Each number is 128 + 24 x the weight over the matrix's rms, rounded and kept within 0 to 255. Layers, rows and columns count from 0.

# layer 4 attention key, 320x640, rms 0.0438, rows 99-125, columns 0-127
[[137 164 153 116 124 129 123 129 103 138 132 106 129 115  96 150 133 126 150 118 133 158 133 125 161 126 113 129 124 130 111 120 144 110 118 147 110 144 139 136 149 147 124 116 107 135 149 139 157 126 103 142 129 112 147 150 158 113 123 135 128 176 127 127 136 119 110 136 132 126 124 113  96 134 132 101 126 112 121 114 153 169 152 141 158 137 110 142 115 130 125 121 123 120 196 151 118 118  94 132 158 183 107 149 154 144 141 116 125 156 142 110  97 168 134 132 128 126  96 128 121  91 147 120 115 141 103 107]
 [161  94 114 133 143 162 100 110 142 106 126 102 112 149 134 125 142  79 139 154 151 111 147 158 107 149  99 138 117 104 156  90 156 118 161  87 100 116 116 152 115 149 122 115 123  97 142 141 135 128 141 135 139 114 107 108  95 119  88 146 152 151 118 153  77 153 139 168 105 152 105 125 124 127 129 138 133 140 118 101 112 107 160 145 146  84 149 177 149 141 125 120 145 126 126 137 133 119 164 127  72  98 110 148 143 148  94 148 109  93 127 117 130 129 166 131 116 119 126 166 160 121 106 106 127 114 118 114]
 [124 143 112 147 117 119  98 135 149 166 138 148 134 170 105 117 150 154 114 141 137 133 145 143 155 144 134 107 137 111 134 139 128 121  50 134 140 118 128 110 140 153  98 149 113 130 140 154 126 154 143 154 155 116 113  76 178 141 127 148  91 135 105 124 144 193 131 130 124 110 119  89 135 152 136 141 151 161 153 169  83 147 119 140 115 141 133 120 110 111 152  98 129 119 166 104 147 167 168 166 107 149 149 104 166 140 103 114 161  93 117 166 152 135 158 130 138 124 131 121 121 121  96 143 144 139 122 135]
 [147 154 124 127 120 145 116 109 157 111 158 137 126 142 105 126 108 142 133 159 135 147  99  90 147  77 118 161 133 131 115 135 116 128 130 115 149  77 143 125 174 178 124 108 123 123 135 126 167 123 146 151 144 126 137 149 137 122 132 129 129 138 116 107 113 134  82 155 139 161 105  91 128 113 156 110  97 106 128 117 150 159 117 106 124 136 159 123 134 130 138 152 114 173 133 135 129 154 139 138 125 130 137 143  99 104 130 120 100 110 144 150 142 145 115 122 150 158 141 143 130 129 135 129 155 140 142 135]
 [156 109 123  91 139 160 146 139 140 167 151 170  73 201 135  89 138 142 139 131 114 106 168 118 126 139 122 121 162  99 132 111 131 127 125 104  98 117 139 151  57 104 135 130 137  91 133  87 158 142 158 110 119 139 148 123 137 100 144 152 133 168 127 109 119 115 120 150 138 152 135 144 138 163 148  97 159 136 125 111 159 141 115 141 152 110 100 160 138 110 126 100 142 137  95 141 117 150 131 113 124 109 133 146 131  86 125 138 139  99 110 143 177  88 163 132 116 130 122 121 160 130 125 134 140 156 144 152]
 [142 141 117 114 158 113  79 113 118 158 166 108 145 127 104 146 126 153 135 143 174 140 123 119 137 139 146 142 174 137 127 180 136  94 104 147 119 136 137 134 154 110  95 117 139 106 142 132 163 131 121 142 140 156 148 121 127 107 131  98 103 114 118 110 139 129  94 111  99 130 160 119 119 120 122 162 123 106 138 133 107 127  97 126 134 132 152 152 123 146 138 126 156 102 124  67 157 138 132 127 104 124 144 128 128 124 164 102 124 121 109 128 134 150 128 131 143 105 136 146 148 131 102 133 130 126  95 107]
 [156 148 143  98 134 140 125 123 132 141 118 133 118 130 140 117 122 117  83 142 139 103 100 100  90 134 119 135 120 162  92 100 108 146 145 190 104 107 160 112 120  89 125 138 126 144  74 114 137 122 110 134 144 144 108 133 131 121 126 170 123 127 139 163 113 134 120 139 114 157 171 103 113 156 136 147 125 133 118 132 127 125 146 141  86 141  91 138 140 161  98 154 131 131 136 115 138 125  72 132 135 139 152 124 130 149 174 151 122 137 123 103 149 154 109 156  89 125 133 137 115 129 109 150 136 144 134 142]
 [120 127 121 100 148 143 108 101 115 165 138 123 109 164 116 145 204  99 135 139 153 123 108 125  88  95 141 107 130 149 143 139 149 109 135 126 111 126 158 135 116 167  80 156 122 112  94 115 139 155 158 157 169 120 145 110 141 137 145  85 114 112 116 135 124  90 136 138 148 127 163 141 122 124 104 136 147 157 101 108 130 124 112 139 140 126 133 126 136 133 110 117 154 131 153 107  86 159 112 127 145 144 127 117 138 156 115  97 162 137 106 125 143  80  77 131 154 136 124 149 128 150 147 121 149 128 133 105]
 [113 107 145 144 148  92 151 154 139 137 164 109 114 140  79 105 176 124 108 125 100 152 132 109 173 163  99 136 142 135 151 127 150 131 125 102 142 119  98 106 165 130 120 123 174 102 113 126  99  92 143  99 124 139 153 160 145 102 130 128 170 135 152 104 133 130 137 120  97 146 149 151 151 127 143  94 113 128 145  93 147 116 133 109 155 129 138 153 146 122 127 118 144 115 125 135  84 117  84 132 126 128 121 139 148  97 150 146 125 156 129  84 131 150 111 155 145 139 159 123 149 145 111 127 105  91  97 126]
 [125 136 112 146 145 140 119 151 139 113 123 126 125 126 156 156 101 138 131 163 138 150 133 168 135 124 108 171 126 123 146 139  83 137 129 127 136 139 132 140 146 134 146  93 139 125 137 129 125 115 130 118  91 167 153 151 158 122 120 118 151 121 141 134 139 147 124 152 151 147 131 174 126 141 107 155 148  99 134 170 144 139 123 107 116 171 125 103 139 122 152 131 133 109 125 112 123  99  89 156  91 127 134 152 130 109 125 115 127 102 119 151 120 105 126 135 128 139 150 160 119 121 154 126 162 127  91 113]
 [119  78 135 154 153 144 116 100 124 100 141 100 129 130 118 140 143 141 126 144 162 152 146 159 159 109  83 148 107 138 111 137 160 123 152  81 101 147 134 109 103 124  98 150 169 153 160  78 138  93 159 103 138  99  96  99 129 100 118 144  95 115 106 153 138 105 153 134 119 102 112 161 127 103 129 157 123  89 105 112  94 162 152 126 104  89 126 130 121 118 157 130 139 156 174 127 160 131 128 138 138 134 150 146 116  91 120 152 140 112 135 106 163  99 147 111 114 122 137 148 156 140 137 129 117 127  83 119]
 [177 123 133 110 183 165 130 109 167 128  97 162 150 146 151 132 127  98 146 124 136 132 140 154 131 141 110 137 126 119 162 135 124 127 106 103  89 101 126 136 117 129 137  85 125 142 160 125 136  86  98 110 111 122  92 113  95 164 122 123 109 117 121  93 126  97 116 135 105 162 108 111 164 102 136 162 121 116 129 141 120 129 138 132 165 110  95 135 115 125  94 140  85  80  94 120 153  89 125 148 105 103 113 167 127 125 107 158 132 116 117 125 148 108 139 141 148 132 143 167 127 158 158  88 117 121 153 147]
 [107  75 102 156 128 102 142 152 127 122 153 146 119  71 172  94 100 100 128  90 135 132 133 105 135 104 146 168 178 146 119 153 141 112 136 142  78 152 133 141  94 114 131 151 140 119 119 113 122 122 112 117 157 106 160 128 158 146 107 159 116 129 145  73 138 103 160 163 131 132 159 133 129 134 123  92 145 144  92 135 140 115  89 133 132  66 127 156 161 118 132 133 152 119  91 121 141 120 133 185 124  80 113 133 101 134  85 166 116 170 107  98 156 129 134 174 119 130 143 144 130 143 141 103 159 124 140 149]
 [ 92 117 126 187  72 145 127 130 112 147 105 162 104 132 133 122  92 124  75 134  85 143  99 126 142 137 127  98 164 105 139 142  87 149 113 143 160 118 120 126 162 110 149 118 116 139 117 130  88 130 186 130 175  73 120 130 127 155 136 102 111 182 102 126 163 120 154 129  95 147 101 106 131 125 142 143 127 147 109 152 125 142 131 103 114 128 131 111 102  87 150 140 127 115 137 124 144 149 127 111 116 154 131 129 112 112  88 111  91  96 116 151 153  91 118 117 148 121 152 127 150 140 155 168 151 111  97 121]
 [102 138 127 156 119 137 131 116 136 170 110 122 127 118 116 139 118 104  95 134 152 134 160 144 164 103 135 112  97 129 101  88 121 117 149 116 114 148 129 142 133 132 118 151 110  95 108 132 159 121 146 143 114 107 129 157 102 106 107 111 131 125 138 104 155 121 151  96 118 151 108 144 136 160 118 130 153 129 132 120  80 114 165  85 129 106 100 126 162 147 171 123 108 134 144 134 148 122 128 146 137 147 137 111 182 146 123 148 121 106 114 149  92 122 132 123 129 133 138 119 137  93 137 126  93 116 193 159]
 [133  97 117 127 125 148 147 110 115 155 168 134 138 129 128 101 100 142 192 139 122 145  83 148 127 132 129 106 110 149 113 119 102 136 146 115 151 109 132 157 179 113 158 115 160 117 114 102 151 156 146 162 112  95 116 146 118  97 110 149 117 109 107 145 138 105 119 131 125 137 145 129 138 141 112 161 143 115 142 137 109 164 121 142 129 119 136 134 125 151 113 151 124 136 167 136 125 115 131 123 112 148 185 136 145 141 108 109  92 167 107 148 151 113 137 128 145 153 114 143  91 156 133  98 117 145 159 139]
 [127 144 123 133 154 123 116 169  96 144 118 108 148 117  87 145 125 141 143 121 127 102 145 166 112 107 154 130 102  96 146 143 153 112 150 111 130 129 148 107 109 154 171 147 150 110  85 132 117 134 133 149 136 157 162 123  98 127  97 130 164 153 103 110 125 133 147 127 112 141 117 127 130 119  95 123 124 139 118 137 137 143  96 119 121 123 155 100 133 124 112 132 128 159  95 112 123 180 138 111 151 109  61 134 114 114 129 120 147 130 102 105 170 126 133 109 129  86  95 146 143 108 124  87  89 110 157 157]
 [111 119 193 129 115 114 132 193 109 157 103 123 118 164 120 111 136 111 130 134 120 169 104 156 119 147 132 100 132 137 110 141 113 136 119 156 120 122 153 138 100 120 154 115 134 116  97  85 114 143 119 146 154 139 126 127 133 138 128 121 148 115  77 128 121 112 106 138 117 100 139 186 157 122  95 142 126 153 125 166 125 134 152  92 146 135 148 169 140 117 149 131 103 139 128 153 132 120 132 113 109 154 140 119 125  73 131 142  93 153 129  93 115 152 134 148 146 130 155 117 147 126 160 126 129  98 106 113]
 [144 140 166 142 114 107 133 116 145 131 113 141  91 115 119 125 126 137 116 122 103 185 118 123 135 136  92 100 153 147 137 114 158 118 142 143 111 132 125 125  95 147 133 143 115 145 128  87  77 134  94 140 135 125 156 132 162 127 105  97 123 145 123 146 144  92 141 140 123 119 138 112 155 144 152 177 117 130 174 116 128 156 119 107 137 140 116 114 110 136 134 128 143  98 160 154 120 143 131 121 139 162 118 163 150 113  94 125 132 103 135  99  90 132  93  89 114 127 143 115 132  95 145 138 119 143 143 120]
 [119 119 133 144  97 158 114 127 153 113 141 100 110 143 140 139 142 103 145 139 126 143 145 124  83 140 106 126 122 105 145 111 117 140 133 112 103 113 145 109 123 125 172 131 147 153 157 124 134 120 140 147 135 105 141 101 118  87  98  94 137 162 154 174  80 156 108 163 155 141 105 157 114 134 143 140 120 116 145 132 121 153 145 155 115 143 136 146 135 139 158 182 144 113 126 148 134 125 140 113 110 154 141 142  91 155 162 134 112 136  71 149 117 126 106  84 105 126 136 122 164 165 126 133 134 145 138 113]
 [102 140 109 140 124  98 105 104 102 102 148 126 116 125 146 151 173 117  97 113 135 108 153 135 124 135 119 101 135 171 152 136 114 128 115 165 162 111 121 114 163 149 148 113 120 138 139 154 104 136 145 180 117 129 150 111 135 112 141 149 135 135 126 108 147 144 122 105 176  93 120 127 123 100 152 158 113 136 160 127 150 126 147 109 117 154 142 156 128 124 126 123 124 128 143 107 121 118 116 130 126 156 148 118 123 140 139 108 134 116 106  86 153 149 161 133 121 134 133 156 124 162 128 154 136 102 131 142]
 [129 136 120 135  98 107 128 128 103 130 153 102 116 105 122 115 147 118 122 144 162 124 129 145 118 138 150 152 173  97 128 170 110 158 140  86  85 107 134 122 112 128 134 151 122 110 104 144 108 102 133 158 158 125 126 113 168 132 126 133 123 100 127 115 126 131  95 113 152 160 192 123 150 114 169  96 115 128 114 127 124 147 159 132 102 119 170 131 107 137 139 121 119 103 110 154 135 165  88 143 127 109 164 110 115 112 142  89 122 103 107  90 116 132 120 122 142 125 138 127  80 140 115 105 121 122 115 135]
 [128 154 137 149 122 142 104  87 186 152 124 160 157 157 129 143 141 130 130  78 138 126  94 145 127  95 160 161 142 107 144 138 131 126  92 166 152 118 124 153 134 119  99 138 139 108 123 106 112 119 130 141 108 114 124 100 105 110 121  80 140 121 145 117 125 115 135 160  96 131 131 121 123 130 129 111 128  74 171 104 167  92 152 154 147 109 132 141  96 165 134 126 112 135 139 107 136 119 114 146 118 146 137 115 143 124  71 121 144 134 123 105 132 138 109 120 132 149 100 120 146 119 139 148 136 113 111 146]
 [129 143 149  97 133 154 131 128 160 121  93  99 129 105 141 122 116 102 156 148  93 101 115 107 139 133 108 131 110 116  74 148 123 120 127 121  92 151 108 138 115  92 131 147 101 118 135 102 144 138 127 120  71 103 154 132  90 161  98 110 134  83 137 142 113 112 128 134 129 137  91 132 123 115 137 135 128 106 124 142  99 115 108 105 157 101 115 141 115 134 126 150 116 131  77 143 120 152 124 123 121  96 117 133 110  85 114 114 134 159 151  87 127 131 112 131 134 148 113 106 150 115  89 132 145 128  93 154]
 [146 117 100 141 125 149 136 112 126 158  85 156 124 157 113 134 143 128 134 122 131 123 124  96 131 103 116 139 116 108 130  99  87  87 139 137 132 159 130 133 163 128 132 107 110 112 106 127 127 149  81 136 126 159  92 153 110 116 116 105 140 144 158 139 102 113 159 131 149 128 108 143 134 129 129  91 151 106 143  81 117 141 121 119 130 134 137 126 114 122 111 155 139 112 135 127 133 134  94 132 135  81 149 119  78 177 108 108 151  75 131 111  98 109 139 140 138 131 122 129 137 126 155 133 118 104 126 118]
 [ 72 138 132 109  68 166 120  93 169 151 162 109 141 119  94 148 125 142 140 158 106 121 106  97 175 135 110 140 108 112 163 129 132 114 144 123 153 145  95 132  96 134 150 132 123 145 148 121 114 105 107 130 136 116 145 147 118 139 140 110 121 129 114 134 143 128 142 112 133 133 143 143 122 141 156 169 152 102 161 127 187 134 128 123 130 121 114 124 132 127 118 159 105 132 130 164 146 120 123 163 138 137 175 104 122 125 128 138  92 136 125 116 136 128  86 121  95 125 158 116 122 141 144 125 120 130 175 138]
 [113 158 142 106 143 132 142 120 114 130 136 110 108 104 134 117 139 145 140 108 151 122 151  67 122 128 119 115 119 171 110 143 140 116 132 140 108 104  89 108 159 127 129  91 122 122 121 122 115 123 165  86 104 148 128 123 117 155 131 154 141 117 123 100 150 135 114 120 119 135 112 139 130 106 156  95 141 127 154 115 135 100  73 146 175  94 139 172 124 128 106 116 131  75  67 141 115 164 149 126 129  94 108  68 121 158 134 122 105 179 152 103 158 163 143 144 157 103 133  90  95 124 148 146 130 118 165 172]]
# layer 4 attention query, 320x640, rms 0.0425, rows 100-126, columns 0-127
[[164 147 146 166 132 129 143 164 144 127 142 129 127 139  92 120 113 117 150  85 109 109 118 105 129 186 117 139 103 119 127 105 131 124 109  77 154 116 112 145 159 127 116 103  89 158 114 167 113 142  92 144 144 150 142 117 101 143 107 158  92 157 150 125 125 132 105 108 145  99 112 164 144 140 116 147 133 107 168 100 113 114  98 125 128 105 111 131 109 143 151 115 149  93 151 169 125  93 125 136 122 177 106 101 147 145 140  93 158 116  95 135 140 157 142 103 141 121 148 131 144 158 102 134 113 151 110 154]
 [119 132 143 104 107 123 120  69 127 147 130 137 102 166 121 101 146 108 101 130 127 146 133 142 150 124 134 121 133 147 122 133 132 148 119 116 128 147 131 137 162 148 126 134 143 127 137 128 132 153  96 154 108 122 132 144 105 172 140  87 118 135 144 140 160 120 100 140 128 136 133 149 127 121 110 118 114 134 127 141 144 164 131 130 115 155 182 135 123 158 113 170 121 122 105 138 123 139 119 128 138 150 137 129 108 157 133  96 136 155 138 121 121 126  85 124 149 160 117 153 168  89 113 124 134 106 101 121]
 [ 69 142 129 115 135 126 114 133 150 133 124 108 117 124 128 127 164 148  98 114 123 136  96 113 151 129 167 123 150 111  99 129  97 103 157 135  94 100 117  84 153 137 140 145 127 142  74 143 131 131 133 153 143 109 137 131 106 116 114 135 100 124 142 141 128 146 115 160 136 149 198 156 134 149 104 115 144 127 117 115 119 133 174 105  96 150 111 110 129 112 108 151 126 108 135 138 131 141  91 114 131 157  99  99 168  89 170 116 146 130 128 147 126 141 147 104 107 114 149 108  60 166 124 159 148 160 125 110]
 [144 115 100 153 104 111 170 111 137 140 119 123 141 121 135  97 140 127 157 161 148 134  94  99 154 128 141 142 163 149 149 159 133 127 105 110 109 128 101 110 170 122  59 103 113 134 109 108 119 128 114 138 114  99 139  88 106 116 144 174  92 134 122 138 123 121 143 112 132 107 143 104 137 128  92 106 136 137 100 102  80  92 103 147 115 115 158 142 187 118 138 154 165 138 174 111 127  96 117 153 111 147 120 136 131 171 142 136 109 131 126 140 135 131 142 182 168 134 115 132 125 161  90 117 115 117 126 140]
 [111 164 110 155 135 135 140 115 139 103 117 114 119 114 108 122 125 110 130 101 132 116 122 108 126 103 103 136 175  89  96 125 105 110 106 131 155 157 157 129 123 145 131 117 136 110  83 101  92 118 119 144 137 140 129 104 114 136 106 150  87 132 149 123 139 136 125 102 150 133  56 128 130 160 145 116 112 119 129 117  94  85 105 134 130 114 124 132  95 188 113 176  92 117 111 146  98 140 137 144  97 159 127 122  66 116 105 182  94 125  86 152 109  68 165 150 145 133  84 141 126 127 119 138 103  92 137 137]
 [ 89 139 102 119 112 109 125 168 112 107 152 133  98 139 138 123 138 110 128 132 101 132  92 142 151 137 139 143 108 117 115 107 130 132 122 113 125 144 161 133  83 114 147 124 122 115 146 144 134 127 136 119 138 115  92 117 156 116 136 110 113 118 115 107 132 123 133 132  95 137 131 173 132 140 127 105 129 125  91 127 135 108 154 151 128 134 139 133 104 109 128 106 124 128 127 150 118 144 157 128  92 146 145 123 102 147 134 161 150 121 162 123 138 139 153 136 114 117 117 146 109  93 181 145 126 121 105 113]
 [148 138 144 158 167 144  94 129 130 143 116 113 108 118  80 120 126 130  97 136 124 174 134 113 134 174 145  90 129  97 108 153 136 158 112 148  99  95 128 114 150 119 110 150 106 116 106 155 120 135  92 148 108 123 152 116 135 129 124 117 112  86 139 179 124 120 187 135 125 141  99 129 136 126 134 126 123 119 121 160 101 129 162  79 120  68 121 142 167 178 125 125 138 116 112  93 123 163 117 127 120 127 139 112 141 124 136 136 150 148 124 109 130 145 113 127 174 117 170 139 150 114 159 141  91 137  88 137]
 [154 115 153 148 173 129 109 128 124 117 135 171 134 108 128 108 128 144 109 152 117 150 135 124 185 106 108 148 114 120 151 134 143 135 178 106 131 135 143 122 105 127 119  98 136 117 136 157 139 112 128 140 153 122 107 131 114 123  94 178 109 117 144 121 109  90 100 147 147  77 105 119  66 124 118 142 134 163 141 113 134 152 136 148 137 128 139 122 121 126 102 142 164 103 119 156 127 119 185 119 146 155 128 143 145 134 129 156  98 118  93 152 135 118 137  82 161 133 112 144 105 133 124 116 115 162 143 190]
 [151 154 137 138 123 101 130 134 131 131 121 111 127 118 156 130 117 148 164 156 131 129 158 144 155 149  91  96 141 129 121 150 127 159  99 119 142  99 113 125 129  97 113 123 104  94 146 137 142 131 100 154 165 120 146 124 137 122 133 110 134 126 108 102 132 136 162  99 135 102 114 113 111 145 181 155 137 157 178 109 110 116 144 132 143 120 104 134 124 123 128 130 122 116 148 150 100 147 135 112 101 124 167 127 119 123  94 130  84  74 125 161 142 130 112 120 143 143 118 105 105 101 140 122 148 123 159 147]
 [ 99  80 152 119 142  86 148 143 141 107  95 160 136 115 151 125  72 140 143 117 137 125 135  90 105 124 138 131 139 152 129 139 126 142 121 167 122  87 110 130 146 110 125 121  84  90 139 118 165 141 123 135 141 139 142 125 131 114  91 141 121 101 105 129 130 144 122 103 165 123 191 131  97 136 131 140 119 128 107 134 160 120 121 137 127 151 153  96 139 113 112 126 100 123 138 224 141 149 165 131 146 113 102 151 121 183 118 110 105 134 121 175  99  90 112 130 142 117 137 101  95 175 119 120 126  97 127 116]
 [104 109 126 129 134 118 133  95 117 130 151 119 118 106 128 138 122  99 139 149 117 128 145 143 132 132 131 142 161 140 140 127 124 161 130 126 127 139 116 118 123 149 115 160 108 120 124 108 128  82 141 127 139 105 124 118  82 137 151 136 109 139 109 143 134 150 152 139 111 154 134 120  91 137 112 132 110 135  94 142 115 120 118 152  94 158 163 136 140  87  88 140 150 149 151 131 123 109 173 133 143 137 113 130 129 141 119 109 114 129  98 172 130 144 118 117 117 134  96 133 164 102  89 104 162 145 114 129]
 [146 130 123 116 124 148 139 117 126 165  99 158 168  87 133 127 144 143 107 144 146 123 101 164 158 138 127 111 144 105 125 142  66 133 116 152 131 119 117 128 131 150  89 129 141 133 155 104 124 119 115 112 128 137 120 117 108 143 137 133 147 160 123 152 157 101  65 146 145 139  72 150 123 108 151 176 163 133 170 126 126 129 145 151 105 137 164 138 163 134 126 137 130 127 143 165 113 142 120 113 122 141 127 116 134 124 152 128 129  95 100 150  96 131 143 129 134 161 115 152 106 145 156 173 139 149 109 105]
 [135  90 115 136 145 171 154 133 101 135 151 182 124  89 116 142 151 146 138 138 143 139 122 154 139 146 146 129  98 122 190 107 119 142 107 123 101 108  82 123 126 132 127 110 125 109 165 130 104 127 148 137 101 109 125 150 136 114 148 166 158 109  75 115 149 143 109 125 123 135 144 101 135 143 134 142 125 143 108 161  94  81 141 121 113 128 171 160 143 133 126 150 166 104  97 105 145  92 134 141 147 167 142 134 120 115 146 149 130 115  79 152 117 122 106 127  87  99 105 164 143  90 108 155 111 147 139 115]
 [116 133 160 152 119 124 114 124 144 143 108 131 106 162 148 157  84 134 129 126 130 126  91 118 109 144  89 112 122 145 142 166 145 134 132 133 142 113 105 108 171 110 180 128 110 135 140  67  74 114 148 129 129 122  87  96 113 115 154 126 132 120  93 148 126 117 128 152 140 125 149  93 139 138 143 118 131 142 113 114 145 139 158 117 113 164 105 108 139 166 124 135 113  98 163 100 129 102  86 160 126 123 172 145 123 116 113 115 114 142 105 141 117 135 129 125 119 114 106 115 109 143 143 142  91 102 121 131]
 [115 121 110 161 147 122 149 121 139 144 121 124 102 142 121 133 112 164 135 131 139 165 144 119  90 132 140 125 132 158 142 149 148 139 124 118 104 144 136  91 135 140  80 141 128 117 125 112 143 106 103 119 138 172 104 127 112 120 126  97 137 163 122 129 136 116 126 132 127 145  63 147 127  97 176 107 142 135 110 115 156 100 160 137  66 133 109 131 131  67  80 142 118  99 120 115 130 175 130 130 129 150 150 121 113 139 151 201 120 176 135 117  87 103  90 139 111 135 141 164 137 101 137 141 134 114 125 127]
 [112 155 110 127 105 143 120 109 135 129 123 134 107 121 143 155 133 137 122 118 122  95 154 125 121 109 128 129  80  87  98 113 135 134 126 172 117 146 139 114 130 155 120 114 110 110 139 125  97  86 108  98  99  92  90 133 128 126 141 134 113 104 131 147 155 105 108  88  85 144 153 126  82 127 142 135 130 132 127 127 158 116 163 142 134 136 112 183 129 181  98 104 168 126 148 133 136 161 120 159 120 152 114 125 173 109 104 101 121 117 163 136 126 106 104 130 168 135 161 110 130 133 137 130 158 128 105 102]
 [108  94 133 117 138 150 132  92 140 176 145 118 135 143 137 119 131 106 127 107 112 143 114 165 114 132 149 147 118 107 142  98 113 148 135 111  95  89  92 130 122 107 126 171 112 129 128 107 157  72 148 147 112 131 127  96 149 122 104 155 125 122 136  71 134 140 149 129  96 147 154 117  99 149 164 141 138 130 111 112 106 125 115 132 119 146  87 111 127 103 129 120 154 120 154 176 130 106 126 135 125 134 123 114 145 147 164 164 126 100 164 133 118 122 140  90 112 141 131 131  91 129 178 165  95 163  75 151]
 [117 144  94 159 189 153 132 155 110 145 139 149 156 163 161 119 130 101 160 115 116 151 125 133  69 127 138 173 140 106 123 127 119 147 143 163 103 180 119 155 147 109 106 117 128  98 115 135 132 117 124 155 140 139 124 138 119 143 114 146 121 128 115 129 132 138 160 114 109 120 109 156  69 117  65  96 160 137  96 116 145 112 158 143  70 126 159 162 146 142 113 132 159 136 117 157 119  95 141 104 137 110 103 138  88 100 135 132 117 108 137 147 158 152 152 121 152 138 115 124 136 136 127 109 150 169 119 111]
 [108 150 102 125 119 117 150  70 106 111 126 138 116 145 135 121 116 113 127 127 130 132  84 132 131 162 142 136  91 124 102 115 111 122 126 143 140 159 135 117 137 118 133 151  64 137 130 108 148 135 130 123 149 176 107 135 180 133 119 126 135  86 113  92 105 139 135 120 120 145 132 130  92 118 108 129 146 132  96  98 154 115 148  94 147 103 102  89 106 115 124 149 104 137  87 112 155 112 161 141 103 171 157 135 173 110 124 102 157  95 121 144 165 166 133 137 152 127 123 119 127 142 118 145 122 150 144 166]
 [128 148 150 174 133 142 153 141 115  98 123 126 116 116 112 131  82 144 133 144 153 116 130 112  81 119 148 116 187 107 129 125  95  94 112 111 113 161 115  78 102 113 142 135  90 144 145 133 113 107 126  95 107 180 144 136 138 132  98 104 106 115  99 143 127 148 124 122  96 124 120 126 108 147 166 102 148 169 124 125 110  99 143 112 127  87 115 129 111 125 110 149 105 114 153 184 138 128 110 161 132 129 108 130  97 137 105 122 126  95 149 115 154 107 104 124 141 150 153 103 132 142 131 142 117 111  84 162]
 [147  93 131  90 120 151 116 154 142 157 153 157 144 117 126 157 123 125 112 115 112 133 115 139 128  94 119 125 133 126 165 117 116 138 122 138 148 130 117 126 145 126  97  95 108 138 107 130 100 154 126 106 155 120 141 137 105 165 130 155  92 165 176 168 107 144 144 140 112 102 101 118 103 120 120 156 148 117 128 107 110 129 107 127 129 149  87 163 112 128 137 119 117 116 128 105 109  96 150 154 127 191  98 111 111 117  93 151 165 137 133 161 126 149 121 137  95 139 130 151  96 147 151 149 135 117 111 150]
 [100 125 137 124  99 114 104 172 103 151  84 152 126 166 161 164 107 124 140 141 131 157 100 140  76 127 126 143 137 149 131 130 118 128 112  84  84 112 120 118 112 156 129 137 132 119 138 137 160 123  90 108 114 165 150 135 134 164 124 116 128 131 129 123 105 121 123 154 167 120 107 140 125 138 156 127 123 142 133 127  86 115  96 112 155 168 132 140 161 126 106 136 139 117 127 185 109 131 125 129 144 178 144 127  84 165 125 139 133 137 137 113  67  85 132  86 135 152 114 138  84 144 123 128 102 165 166 110]
 [117 131 125 148 139 121 138 157 115 129 127 127 138 149 124 140 136 115 157 121 109 146 123 112  76 133 154 106 140 156 147 132 156 112 110 101 115 129 116 140 154 163 120 132 146 142 111 152 120 146 107 137 132 152  79 126 118 122 142 126 118 106  87  97 107 126 140 129 166 126 136 134 106 113 156 121 161 130 126 152 192 137 116 120  88 129 105 152 102  99 136 131 147 120 138 116 114 151  97 167 135 135 108 137 110 185 116 166 102 152 139 104 121 165 127  99 117 123 141  77 114 121 138 112 139 120 152 119]
 [ 95 102 174 116 132 121 169 141 121 111 142 111  93 104 143 105 148  80 154 157 123 138 118 106  98 115 159 135 145 147 118 130 173 143 136 140 117 151 158 149 138 123 117 113 120 115 122 107 146 103 108 114 141  99 127 135 159 124 137 125 107  83 148 113 133  97 119 158 119 130 125 108 138 105 151 155 138 161 100 150 134 135 111 145 169 127 121 142 144  96 140  93  99 149 144 139 113 103  99 184 109 127 115 139 169 132 129 103 113 122 153 118 143 146 124 112  90 155 123 121 104 131 124 104 117  79 147 127]
 [147 128 147 154 141 148 156 123 111 112 110 135 166 137 138 110 144 102 102 133 131 121 121 117 140 127  87 102 168 162 116 125 177 127 115 121 123 145 126 125 135 104 138 102 101 131 155 121 155 160 130 106 126 194 135  71 130  95 127 119 115 119 129 109 131 145 164 143 112 133 124 125 133 106  97 145 130 189 156 137 147 139 133 147 128 133 122 135 159 110 156 124 158 132 125 112  87  93 170 124 115 138  77 119  91 171  85 135 143  86 112 109 154 106 144 136 116 178 154 122 151 104 139 149 166 137  71 157]
 [182  98 143 129 154  99 119 157  90 166 145 128  99 125 115 129 148 114 145 144 139 152 118 104 160 132 139 139 127 154 170 117 106 147 169 104 112 119 148 130 136 106 129 106 118 126 146 111  83 103 148 117 135  98 143 110 106 110 142 145 147 118 106 139  83 151 101 123 131 150 132 108 126 151 139 134 152 156 113 117 131 120 173  89 111 122 127 109 136 124 146 108 101 143 139 120 152 176 108 141 128 117 161 156 110 125 134 124  88 111 139 107 122 104  95 114 107 121 134 120 139 143 124 126 125 117 120 103]
 [125 144 120 180 151 163 142 146 142 150 165 118 145  83 109 109 156 122  99  88  89 129 147 140 150 103  94 133 156 113 141 106 174 125 132 100 126 134 104 130 130 119 149 131 162 112 103 157 125 143  89 152  81 129 146 112 131  92 150 111 136 104 152 100 116 143 148 143  96 150 142 134 122 118 152 130 160 141 105 154 137 131 146 101 144 146  93 146 146 131 135 173 149 126 132 146 139 125 134 157 137 147 132 134 128 122 138 131 163 108 112 149 116 153  95 145 116 143 109 124 127 127  65 109 132 125  98 175]]